{"head_dim": 64, "norm": "rmsnorm", "positions": "rope", "rope_fraction": 1.0, "qk_norm": true, "attn_scale": 0.125, "lr_head": 0.0054, "schedule": "wsd", "doc_mask": true, "steps": 2891}
Each number is 128 + 32 x the weight over its row's rms, rounded and kept within 0 to 255. Layers, rows and columns count from 0. Numbers have three digits each. The size before them is the row's rms in percent of the matrix's.

# q: layer 16 attention query, 448x448, rms 0.187, rows 42-46,106-110,170-174,233-237,297-301,361-365,425-429, columns 192-255
# k: layer 16 attention key, 64x448, rms 0.167, rows 41-45, columns 192-255
q233 092:095128124121153170149098081120108163103177106115151112144144136147081087155158127113081093104061141189103156099175081131127112143114127176141122128084114158124145141122121130174068116052151167
q297 103:137100080173158118094152141112099180108077161129174179072160140099076167139085133089127112155115094118135196115143162104080138113140120109096101155097106107147147153135135140166093080139083138
q361 088:118129073111147093149153157102102068143108168096118157118107116146077184153187102105109148117201177153083162097161098125050122129122086127153144141127134213111187113148131154163094145113111111
q425 094:104084123137186108116167165149071133142124104054144143053151146147134052128107121104156144159117064147126115115109076145132177086165140126183101123135127152107126080159151121089081088108117197
k41 100:131147148094146153143084091151123066143148163149150110109123137162187158114089170116097108209050140172145091123162115160153124143146155098128082138119163082135125150131168175112050115117096062
q42 094:186116154108103160095166125131139114096111142118117107089136102142100167156097109145124121122049141155192130139122128137087131160153117145122062150147135147166101150156086142192137100074140121
q106 101:139085083148082146128111124178133127109139117151109130118136153155130157163057100161115097127078129141133123188154153105116072177082189129147101134094090118138117076182076191148094108121107146
q170 100:121115099096150126075125118133139099117088121135162196109140171151116162140108134158145221150143102126154123111139163095094116156168117115129111150097140158192147103130120152175120132210167160
q234 096:156132162119109146112182076163170181152147119101092138101177115203156076151084169146125153113072064097072115178103141194073093116069138106108110168153165160075101184096144107094163086128158137
q298 102:190094120139143061119148082082168147134105057118145148158103202105130158140089076163083131092096155095131097194164168084054098185106138123153169153179162140175140144143149137141107086089148093
q362 103:150097097118135143134147108144094103173165158168117131138093130079123163151090119161102122128102171111103190119135103075121100083109156100174096190144179106197189138155141148201120109129105044
q426 101:115098157092146125056071127178109089154146158146055187121101158067169091145069128153027160106132137102105131145118112136090133132163164169108116138187115144156132099204117192134116185182129152
k42 092:153113124116101126168114185163125169106114152091129163079153170150163110111161137129111158171092138138091073135113149106168096160069096143139133171092104130099172126122189134132106142091141164
q43 102:137154078116173134144117106120160067123147122127070139100219153088090118141108118105102068140153079131120080207102137117162129144111171143111118103079161137072148113080146109183079118166128087
q107 107:162134080146079114087131130149148145181128090095080069164070119168083110115146090156110105140142134158088164131154106080063153194156141138134124159182110139163192089175103107107172128133143208
q171 109:105178075109128162085129146109132123089147129092116092175116086163142106095078153117179150123109090101147095130195110115088111138156150123126061087150095190093147117133113045108156113091083118
q235 105:132117203104109152136093098142170092121095088108138153120140130104144103132090152107098095146137144110117144135145122157148091127149150119122151122093147147149124152060103109166187152136162112
q299 116:109097144096113097100154120116140149139070155119099098121091167115168160127139198171117090054073087147146069126188150078115100160176146168140158158142099122119107080119117169166123118130126110
q363 103:099128117088139098159190130176186123165093097153116106155099139128065049053130123107061098113153119107185101135126152085095121098105156163111165075187124093119084109145058069125213095148108131
q427 107:165176133119145123139154104147208087202128044163160134166115144127116162163131077139161114150163115065127087098198089106157120137152150151064134090105128140082108122108127127109177095144112120
k43 097:089150062084059093125088141109126128091157170152107131075103138092127129107084106124128109123138135102108161155130084148120099132145157180140115137155132164079113180122123110131068177109108082
q44 082:131087088137145115099137133132143154100122128073109134059088135119181134206118171105142101088109167135195094105139102176089076074103099134119099095160145145169126089126085095111117104142075065
q108 096:084060093085160083140118143124189131129179143084150088130120101121125103156191068135152080082159108102106137140142136135125086079140134147121114167115044202133149100160136131115115124147131136
q172 095:154133122087102112163092174154151100127142112128141115089104074153136114169163093119220167105129132086104103110186146187120198151087124106114122143147160146140169134072135183189159131134103216
q236 093:141105134160144148184087039177161099136080149117113097133183097120118147164102147161176173181161162094081132138146119128165126172100139137091129193139186137140151140080151209079098118145077061
q300 098:121156127141109129114163126113154136077145114103126121108128104141148098167115065117152116102151144113138159075168151159079130131119088186139125144121155158132148195131148110147166177135109126
q364 095:152140146086093148132095158119141150160093088134116108201103109121120115139105121123162050088157091086092087088081085094127105110118146118113145145173150186160114118127174135117142079119100182
q428 090:131082076094153137089119105086120104122119116160160149148143088111091126154138078146130099068150106118156139150194128150127187143123107187142124123140125118193097133159123154183146166131124151
k44 094:157140117158123110119138107117095074146128106136120192164142132161130127142107147177125139095151066041171175126131116168108123152121091138170140114113098087070136092048077103122101109101151157
q45 077:052141126097062141110084106122146145137138152128168145077131146168119132115154150143088108125130167173152157114130150127095106141133064098128163115108134119122123155109116154143066065117123151
q109 086:141114151131128066172143109144097146136161099175139081103135133110144122102118170133120094146090121146153149098117132123179092129117119078096146103126125132107085072134183127126144163179180122
q173 087:136162135112148154108161107122077117110113158131114064117159131076081098081111157169146121123073159135133124125122114142127153132171115138102115152131123103068122184124124139139128149101170069
q237 082:151121109085155150159128126139083125101116132111118093139144093118164128087109094132203161206118167134153110165159122125135135182153119182059130136149114095197126167143129082134094182141185105
q301 088:113096171125154181160111155125101116151116123098122093063146077096098086121076132100110114166197173147126150136082089160127134119139152145130139129109119087117146132141161100104104121114158107
q365 098:100144145196126175079122090120112104096156159106085119102136153114083131088144106083096164168103147187160128126071112119117132112154187129111134115157084133142123167094195142143125130156131114
q429 088:131110090164134166109133130179125084128127202130186126127102166098161115145099178127087166174095096117153178128072071162109127071161104128102110103101104135153159121170146121136080202122165129
k45 100:061110170131103170142085128127095166095152127108142152077158105056196140119133190113127156165078139211074077133092106202159104137082129100099121119114079091090141169130169114103071145139168101
q46 090:176112197086191102126178076124116144133075147126181170107137095112139093193131195130114086118072175123156162106156034149117149136153087085164102133138146102115141161091143123104112073132099088
q110 110:194151083096109131175138148135118132169122149145144096079100115123109152093136126120162118138175176098093168112136144066108125140135165169104181141146085171094133100096114107171140121157136149
q174 110:126113119125157109131067187096173114087165152140100129137103111136194120079146126185100169140151112138137126171135190118121124114059192073127164093128054158135136126147086111136126170140116115